Weights of a small transformer language model: MLP 2304 squared ReLU.
Each number is 50 + 12 x the weight over its row's rms, rounded and kept within 0 to 99. Layers, rows and columns count from 0. The size before them is the row's rms in percent of the matrix's.

# v: layer 12 attention value, 576x576, rms 0.0444, rows 139-148, columns 144-215
# o: layer 12 attention output (transposed), 576x576, rms 0.0438, rows 139-147, columns 144-215
v139 109:39 63 53 66 47 75 37 44 75 55 59 26 40 43 57 48 53 55 61 70 48 35 53 65 40 19 62 55 39 49 51 30 44 22 48 43 50 49 57 73 53 60 61 58 56 47 80 64 64 45 46 25 39 23 67 42 39 58 50 49 51 55 31 42 45 34 48 56 47 44 61 51
o139 113:48 59 42 41 51 53 51 47 28 40 40 71 54 61 59 56 65 46 54 36 51 54 51 37 55 74 47 54 45 56 50 66 64 65 47 40 40 46 49 26 54 37 36 42 45 45 19 51 39 55 54 54 54 55 19 57 49 31 50 40 61 57 78 66 42 63 35 38 67 72 42 46
v140 101:71 51 51 55 62 59 65 41 52 52 49 38 54 51 33 57 43 27 40 41 54 46 52 26 50 41 39 40 48 39 54 42 70 72 52 62 44 74 49 48 48 52 34 24 35 39 53 51 55 52 31 73 50 44 68 59 44 44 51 47 36 50 40 60 45 58 45 51 46 50 48 47
o140 126:30 32 50 62 46 57 36 48 43 47 54 46 48 56 30 35 59 68 49 65 59 60 47 60 40 41 66 51 56 45 58 49 22 31 27 55 49 26 42 51 56 51 51 54 64 55 37 62 58 45 61 56 61 38 37 52 46 59 56 61 57 53 60 47 52 40 46 52 41 46 66 47
v141 101:62 69 60 49 60 40 54 68 53 54 48 59 40 76 58 53 54 44 68 56 67 53 52 35 59 52 28 47 62 78 39 44 57 51 36 47 47 37 49 50 56 44 57 57 65 41 47 43 61 53 62 64 51 36 46 89 37 54 40 46 58 55 64 50 54 63 48 51 75 41 62 49
o141 114:35 38 49 41 56 60 58 30 62 58 54 54 56 52 70 29 31 54 30 54 30 56 47 68 49 55 69 47 58 33 62 41 58 57 51 55 59 47 36 40 41 39 43 38 23 72 67 49 56 62 40 54 73 52 49 40 55 35 46 53 55 45 43 59 37 43 56 43 51 59 49 56
v142 111:30 64 62 48 36 49 22 56 62 43 42 56 55 46 52 52 64 46 49 63 40 58 54 45 48 49 43 57 36 57 22 51 47 67 55 37 59 57 68 60 66 57 55 72 39 72 53 34 41 59 40 50 47 49 68 39 36 37 60 60 50 68 58 63 37 66 58 42 50 46 34 58
o142 122:54 27 29 53 68 43 45 54 29 46 57 52 63 43 52 42 40 49 56 50 62 30 56 37 47 64 38 35 70 58 72 44 57 33 47 64 45 53 40 54 23 27 51 45 58 35 40 66 57 55 61 53 46 68 34 55 53 58 44 56 51 61 41 33 70 31 50 56 44 68 54 37
v143 099:45 66 29 42 43 40 78 48 73 58 46 41 77 61 57 66 44 47 51 56 48 58 31 61 60 68 58 72 55 40 61 56 52 71 60 48 41 60 87 59 58 58 53 54 36 44 45 48 53 31 60 50 85 54 55 51 47 30 47 54 47 23 22 30 27 59 52 35 48 50 58 59
o143 115:48 33 55 73 66 47 13 53 33 56 51 58 29 74 72 49 68 46 56 49 56 56 45 46 39 47 39 45 47 41 60 47 43 39 41 74 56 58 16 46 51 30 62 45 69 41 52 51 46 68 52 64 41 47 52 42 50 60 56 49 44 74 74 54 57 43 56 31 63 49 56 52
v144 104:55 54 49 29 45 50 50 46 49 18 56 56 45 35 60 65 38 44 72 59 66 60 70 43 71 29 52 49 56 46 57 35 26 35 43 71 51 41 29 50 47 74 66 64 40 59 57 58 51 71 55 23 51 68 54 46 52 56 50 68 44 45 40 34 44 37 55 41 52 49 55 64
o144 118:52 47 50 56 57 49 61 42 58 50 48 47 46 65 58 45 42 47 36 66 42 67 30 55 37 55 51 40 41 54 54 65 61 45 71 46 58 57 49 66 47 30 50 42 44 38 49 48 55 31 34 59 49 40 63 55 71 60 46 54 65 52 49 51 65 32 40 64 73 51 49 50
v145 104:63 36 49 50 46 57 61 29 45 34 44 51 65 54 44 50 33 57 55 54 50 59 51 33 52 50 61 63 45 68 62 50 60 59 38 30 49 69 38 34 50 34 34 42 44 75 65 38 55 50 22 38 49 59 59 48 43 53 40 52 34 52 29 34 35 55 60 66 35 36 63 60
o145 114:33 55 65 49 52 46 45 60 62 40 56 23 45 57 78 49 62 44 38 50 43 42 44 44 45 40 48 35 64 19 46 50 37 36 50 75 47 44 48 79 41 63 71 65 38 28 45 52 58 54 62 62 60 47 41 53 47 48 69 53 45 50 61 55 65 59 59 48 68 64 35 62
v146 100:34 34 42 16 44 34 40 55 72 61 44 55 34 54 54 63 47 48 38 55 58 52 56 52 31 49 57 44 50 58 47 46 35 29 26 37 49 62 62 49 54 53 53 56 51 60 56 31 71 40 41 63 42 68 72 65 54 42 53 64 43 34 71 48 44 65 40 43 40 53 44 45
o146 114:51 49 50 60 61 46 64 27 36 20 46 53 60 42 55 35 51 62 45 58 44 45 35 29 47 48 53 51 45 46 52 32 48 47 61 60 39 50 58 62 47 61 41 43 39 32 44 70 29 39 49 40 57 39 47 49 57 46 54 45 47 72 38 57 54 52 63 58 55 28 46 51
v147 106:43 43 63 62 38 39 76 49 48 48 39 42 51 63 59 68 60 61 56 58 42 50 24 63 60 61 61 55 42 67 48 39 42 36 39 38 55 46 51 51 50 67 55 26 71 57 44 46 32 49 43 48 60 52 55 75 24 43 49 42 66 62 45 50 73 43 50 54 53 52 59 44
o147 115:49 53 47 60 72 65 26 64 62 63 46 64 44 56 66 36 49 59 53 41 43 53 77 53 46 25 49 48 42 52 40 51 44 65 54 52 40 48 40 31 45 40 60 66 44 31 57 54 66 49 57 33 43 23 38 38 44 57 34 51 34 56 49 47 33 57 54 37 57 49 46 48
v148 107:39 50 47 69 45 51 62 66 36 53 64 43 56 54 55 50 36 46 33 45 42 51 50 67 56 39 50 55 67 32 43 47 40 51 49 50 60 49 57 36 58 58 52 42 40 54 29 38 44 57 59 45 44 63 42 59 35 65 42 67 43 58 71 41 52 43 61 42 51 49 45 51